Each number is 128 + 32 x the weight over its row's rms, rounded and kept within 0 to 255. Layers, rows and columns count from 0. Numbers have three digits each. The size before them is the row's rms in percent of the matrix's.

# up: layer 3 MLP up, 704x256, rms 0.134, rows 52-60, columns 0-255
# down: layer 3 MLP down (transposed), 704x256, rms 0.112, rows 52-59, columns 0-255
# gate: layer 3 MLP gate, 704x256, rms 0.132, rows 53-60, columns 0-255
up52 101:123095165153127096100148169163052141155124114097147148128087116166127133140149101190088162107133099146125122161135092112142126118087118152163104090148138142127167086107090129134137171189091077123123103127096153107132144156119182164170138173069114163135117069137162148141091156154159133141102114091101204099106135099146097163118064153146149143144173104124133151110151134176086102137106125144108097148091148198106134159081097113141142149133140093157075136145171146140133178157138151154192123217085125119092149137134125173126121086093136178115180133093120105057073228101113119118139175087167096085085156187201082109106159105168137068123137111155188164108146169075110125121130099187128152073080082132172152081120119173161177081160114143116090134148126124098111211123100141
down52 095:093163133150092080110103145134097124188112147097094182143065169175081149113121160092134171088138168188135177128188143120119135086122200078101121112158122142135168141178142153143140172132126161099114151104093138100101173107153137155061107179166146096200105121152166129143195143158146172114106090143094124172109128146099144120100079058166129124171115108116105142115131199067104130109130143121139123117135125144188134112117034143114131118129164091129146197081149166193090088160142084092180121155126084143132145110163086121129159064100152118098122112145145076153022103106107175204091073157112102052108120108133163117163136078143135039124121125147118122168143141107130119126154134153156133145131087145157108095104140117107155117111138065111132131139081126106150114161123184
gate53 097:099110151163128180133201135154122103157138159072139219094154134117115104151195136128109092118124141106147099132134166148090128107080127164169167167142133175124187122118099145097108095146116174198065132172111146096077134124107162180154151097158097087116100079130142097114091130187147116214097122167113108098182132143043191113185132143113143191126118143123161136072162148096139118121148116130167151131151176141097117146157163091133122076164112087105143123120200112123063144149153130133108045102186094145143165141147127131146120116144160185143109126130083129067132136157125157084136152151214179167086109129140101122144045173094150119141112146128131120123145146073169125100104121152110105099183127072101132137076199129114132148164170137160165116089177099081124097123127148
up53 095:119087161142182085137148132183139107128125101163130082088161071158145081158181066094132101163155132074165126113135146203130155158200088066143131196148108166094135095143128110069149092133146145116100145096096155124110119129152163150105123104154106116188105156132120097075123078196169097163163166136084116143110130121134143126152168093117071104187174155129167164114171121165103140143072117140166141151111138092098130121087115149087126140200161073136172129198156164118100091135194138125124102170130119181098125140128114120142082129150170109098131162156070125119200089163105126092177129137163121173078120145107102157127124119076190161135068132087082117159091106142150131180133072126153119168130093192108093116105175166133150143173079144085125103153107125082061161114141143
down53 099:094125104099142138155099150126130109125122149154137140121154136098123186160137132131167081168188131159166115128112170151123124187153128147064113113130100117162179081100061147083136129107127088090112069195098168132101128138080143078137083153099135158168131128099141109123095185151186143123200107187135113143158106163102147146127152138120143169139142138162148131167159112156073130085104113123145124128164124109101126172174100156114174139131121095169220122133082125085186177144120077143092126138145119164146152114093166082121180196117092107193108168118130136108110178150162022122111144178132134154126099158122164141185110086185072120198106138155112180190097043168099151146139149138169154141132094165113133094085119123120141135097084097131152115149127078078044100122097157
gate54 096:130125122091129159111162150129162149122131106114125113099100153094135114181139066148112103053131079107148118106144172141149096116095134071108121151106132115084130149146140170146168153115099088194116127159145077085052133143151100110136116111188106130112124146096075156122114145138176131191148114050094182129116082115168173136125123106102083077123200146042127190057118103090091143055114138105090148098125114158081133106152160130064119078116143067100129121131105073146137201159119139131110098124135164113140128102126138089142163137154140103097139120118183173100182153119117148126149126144159119145132079129134203158140128151089197131125076182125149082145155106127106134147075126112114076140119156179135126116095083153101107130133000156150144118148203130185157104129072133
up54 095:155152175143138095145154133116188099123132136109172141177114148144116187066095163102095112103118132131150150091135131094128152080105114105152145152178125159135159139047173117094139143175114212138165121093122170147111139093126146105102093125132161109150158221102148092172098131137110092126068102167150085179149181130132094090134138135142147153128110067081123103097164102094132148069103191154113174142072114185115192132135151116109189091092157104138118146190150136108146102180064117121081151074146143083117180194130117116117135179114184141172101106201137113121168129122124136091119084147132121108107120139148086110151101095139113084107116125130149032106173138105124105120111153148131176107140152147161153184106117106155189099122088103112078155060169153084155093100055157
down54 099:094187121065153155153113197111043122077097167123104079109103111089167138079112167146136144152134139064135118120111149095125142144113110132086155109159127121105127144097118104113125111115165151089173116157134125100180132132188106118135118161098098123140073145131232125124116130140128098142156095137134113120124144090152077159129168134142105198144119115104069142144140117119120181107070188106146089108140169129113146165159142140151109107182142105108157150154118138094108138137154112154184120189111150087065092117061054124141151178135144122165014120129061142128184115198126150113123079188139082155090138123128147129148097071098153093090109141163233149107120109098151098160159158121118118132135177111131117137117142173209085161108138144141170189162104116104110143155070111
gate55 094:174121090151128102141112142136142120095126150101120173161073150148158159054150125040072133164093097120135167136132096145126140071182120104061109109101139219082113139160089183120161109101107143072110186110153120159165185135102170162092150109105165191162099150129097092139062152185161148137109096130109140109184092112102162132154152113136190174117138103068118078117131107115175105127114163139116167114165142122074130093097165138166178094141143086131121098160181175101188119038150095098108157149089135174098142178117081127174134235173137105184128109178091159159155134145105188111160166165146144121129155118154128133130115134111115123102140101182088174097180134149091146164134138120125111121172120124155136153092126148126113057118164126161110155164141113130137134154135102
up55 092:185135115159117237139160134129197128141120100085148135161130074132112132203124178153152084102126134157128138148168186076150143142153092121064202120062179120107153077108109118131074115191126093224108104084116110126160069194154107103119092105132159167097118164180184150141198130081127141123172127087084163142096133128182140155128132108125124125100139164110121084187031100143099107097129119093235111131114152152091131143145200121072149181121167109155100150163131138134069112141091133135150073141161106078183141123171148139139130083182116141113118138131090120115097154136151117094085109118102142109117115111143132179104111145132153130101117085105169148065111141112119145129118104151117132190106135131140172150169125167131124166128155104117146130121111150117094097096102106
down55 092:205166164141100095117123126096149098124149109102115124139100107162130115161125115114109126114088105077121134169110174107145088173140089151072148130155172125106140106093156068102114098159180125178138192089103158088165153108113165096133127107085116190139094167163116139133110102085152061128163164135092125138077172122143174127143145067123167142084125111093123177123073129097109185085134142103098144122074148062171194127137099084090190106182144104087191126132125106170187094134167129143168140180139139101157161111161146097075085136139163143069137158167145182167119143136143129173075083190131114102197162117112086093116155155133154120093086068061117118116143191124167125109195087154173149133121125111142174126109118152092172161150165088137153161085124081128160099109149092
gate56 101:081142126130096086107158082127071141149175113125111111117088069159164148131157117129124080167193145159128096161100168134164090147112046154118171190132115127105183139091157118186089133168120088107152097156070092138152112133119124138053141177093135042175169128161167138148165146161130059126104125122159155134142062100131117148142120105099099136135104063147099171132086150145148092175095154117125126147129129113127081149189129168083138094163074151129153117169144197087113142152109137116125133117147133102162118096152133090177100131095118088112065075112114148087136136160180151132143169127112130101179113167192054176092134136136136117032167127162147092162159180135152142163171136123102128162119074077142196083161134117074133173098111113124153158108087134153109150100130177
up56 106:114128060129139093131105058165118106113196149100155118144130137119124125161122031141106135117138164131125112087147147095141169170108116129136142135190100041067150121176090126162110117125148092116107096140097080124156113200129112112161162117197154138135115139039107120155120166128153097130155176107160150099134182115115129158146141196099143088082110159120104190145105084115097157145125130142121105166107127078135160096120129126143155146133105177119206159118115144131114128163127097143145121144132056191130100075103109160150189190095200133119109177234111134063167130154119123158146085114119152131116134085159121134127173088115112083198120131086134079113051143112183114110116124171153156150158153182098122093143108137137172146147042120126094164139168132132127106089155154
down56 108:188118146108186098122136143143114134119143139092080101175140121132133196139133153184154182125121149129141157096159142094124086155120238137067166058106155118185142118085090131126110131160151105165135168162085139130141158161195070114098105181099101069128144190177099126128117199119141104113081110114198148109095133130112092123108120102110118137096142140156126146114127104047114126119164110139168142124134140078137114139099143144116163141132087148179091138170147128145122109123145088140150090122072150153091141125187078162135083108140098166117090134112138080101148144146120138050201133141114192077194104170150199130120071130113072146079121137128178143146102036139142135134094132178063171096095126140076128100156147136115096077134145138154134107134142161144081147160164187
gate57 105:135079170149085153137103075131150181141107157110123098090163168126104070129119162140113108147097154080100115132097117082081132143115094078174141141140116138120141071085069094108147099096116127174154109126130155100178149216130103114111140170165177122089152158176097145118160195139109102086129071137120120108156124077144132071145132102109168107116169066131126130115148125129120127189159112130134123093128096090103112126183220070134190128081136086158129207112108116157139097194125122123117132164053073079175102158137076108125142095107125123190130108139154106127168150093118143097139162172174077161158138108129137053121106132085155125104150107137116195203119141139168137150162173148098133109074105225183178132126100135139122145090137110117127109096134171118123189108119089
up57 098:181133075103159153097134139089089097128148120121112109129107102111156140080111123076121094131078152111139148095164131080117130099137114116185135082130163179081141097091130072147153098138084171084146116089112162196176152130135129136097128127127174155150057126113117147055104034111124153125123091060071198136106120083074095084113130081138116135153135149143139193077121168122132123071136163115152070164066082046119115068147077154100151133127152172135119123115122128187159125146131138140125120135146152090105114137128184129135175163140087148061143100107094149097163147111106117113137192139112153114141096076120093135145093123154188183121131122148149100047118106195142130071161152157149039096071129088112143164123133170136101173130107142115104141102169120101089131184138147
down57 098:157188089075126168111071172117173130160136128090138115075140125166114138109151118067132081165109121176116149148095118140165134139114140096161157125107105110132104125155167070130105141172093134050083099200102137087146110039155164106108139117105120103119170114128133155172155077064070099121167232136112131155154125134093145156164134134141108155073097110165127119121165078111142208112138102128169087096111119160119128140101145133110170148119147105075100074117105143090198161125111119128070133144168100182130130065126083152136143092149121148148080090149075142155122137119108144138084122123115124159181069131126101132149118067175119215179186107144163115123110165075079092066115102116172142088104148093070113117116152146150106131155050116124107109159148103130098072094134130
gate58 099:140233183105102062148088097076142087146139101124108159111151090130121156114085110118127159149088102079109146129203130111116128099050189094104123124087128129162078114031126092157119109106114135077136109089180114173181105155130140053129152088141125141131143052113149117098158113068103095115102202154158138073126126147116109124163202121129121096095126140157101143150091152134136151106125140137087139089144127162101091089176104066135106102122105140129103083164103121101108138140138163191110145068102179113091119147186157179161164108120132158093104142105107156131127076117146122076173163112122154177129133158159113140107144122102109139127175101121118110083178153174146153119106155071155114128126109166157187114126119069096084122107075088194154111134086132169153088084186097
up58 102:077118156181074138116088106100142101128089120141135138105095082151114172151076088150103172101126117019130115140206143147088133097112153124117169105092122172134055116068127124156111104124137132113098080124133156131174063168144152088135145141147130114071190118074168110085138145134122123105145149155127117106114103178088146133094136148179072087129143165105093110156105142097138093098148164139121151121141103147015165124136133096070128156133134143140144102139143088059109144161143178167118141079165098145084139107144076097139138116133182119173106135122146147106142124132142119146146147117133087171068154124138033119160185121141068126155191157099145143099196173161133158100151153106062096176118177124179142142156144153062079158139083095132135108122082099155168146095137072
down58 095:107155131126185157170104155137146121058116117087147109152095060164162121131111170103151130144150157136148109149213100160147123120126080089115127068135101143144080088128120115165167075154157149126151165110140171168185156150167123145145154120150132103143129115061120113100101157097174112181129206121150089136122159135148156126147065044154108135128099126127167124047089120136105133130127124126125108097149121138106150149129092151103127144154076108103148147100111110083121148138140190151186125099101115195139050118159170149091102178086103146113208108141100151144161109112126145115093139121065104195105151118122095098170074131158065201134105120134157076141145081125165145126167180151134161094080126162124107164073120045097094076119112144138183182148117143113191128169178169
gate59 099:132174116158120132148116110124140142158153118114135113093149112157151110100075163128123086128143114103060132149145078180104156136051103147138118090145131169085105106121152160127088123105130101101099123169062087179211118101132128120114106141114156114107172157137099130180109144121124076142160134112203088138128128104124200142165112113080140155115135164194161089149119132142101113158140182060130056090099184111115162132114149197165126176120123148156162043112122102083069145181108125052175070069145099141108176101109067099115085220113134107123096127092096174088143123114141091136138159104135128119127118155115182154121132142126123164180078136128126116134143150107118148117087077167142140123126124138124149150161098185155122193163102183208165157160122113080165191113081104
up59 095:118166135148213115063083164080153131142115136118077088122136125105164164203141132123103146067089136123119142100120144127128093144117165159130167137146103143116112095175130106130093137191126088168110109132121188078053089191159132111124157110122134164154081165174123117061086090070122158182130130184088118052112075150143069112136172125134074134088091049077090127114095144109057123158155112106087154089123135150184094122103141106096136120112191122094180164067154139119120170131082170136096140102193121150131122131150164161118145125128183166174161113097128049139183130078173138099122131124154053135103134118120100127128131168130147087149136100090208106132120156121165130150166141133113118072162074122183139138085120127106152114111107134171148131127130136129090075115149111
down59 103:090169117088135119108113139068074160073138123117114101085108147074131142091091130150155148112118078110136154128097114077163094174155153181148154162073126123114113114165171129116124120190114121153109120067104106178137113145113184126117102096133127176155147098119129105091159162109119138172103122112128108111041086104104149122126131101116095145168109110083158099080105142115098098062106140191086083078070125110107119150106116091135164144173056154103123109094140151117108128142069107164117127143062138128172131150068161109175199122150134115122095084209151078156150106215127139031085095098140118107139057073126124145157120117137147155090092144196154119129142125095120090135122124060067137168115090142144154090111115108131179157083112126072152184146148118182146084116168127
gate60 097:150114154140083194140165171136114157170148131113146054170136122194114102138116097153210074121161150159146111097122114086179122161127084135122130123155092164157081111098015100151144132110120086101143094177184078085151143154130114138092153096159182160150111186143129191150078182135135165120118142170105083133114143148182155141073122167166160076094152111111177128149070118131173117135161095129108070110148142175140120114171120094123147130138139106171116182140154139093110107112187198077138092155173109157163141172149189103124180116106166115132148156137187151158118100159056202103105162100051071110100104131100137165149130126078115125118144122141117103113125149121133122105156146172160183139121095169137163137154104157120098160172119133150114110120173173142085167143140090
up60 098:045141096165161144148142128156115136108171202147194110149115126128105176159100185143076120114127146071176099103123128102164105168142130169160141104153050123126109118143117118176120139174121219107159204142117156128162126105150104117158081102181130107151107135133120150125169135148122158106146098078082112154126160096145175125149111075135165148147117151071153087127116186124141138171128102059111111183193115154094151161198151051092101144142140053118188124181146162061170177126185085121144129102161092137164152143111104113142135155122218104134130172133178125164139137157177148165105170086114117111105133105100085141157135198102088126104173170130169159125129137136122081138179191165104087147138133131097121115131148168158122119107132140081131147093164121153187113141149147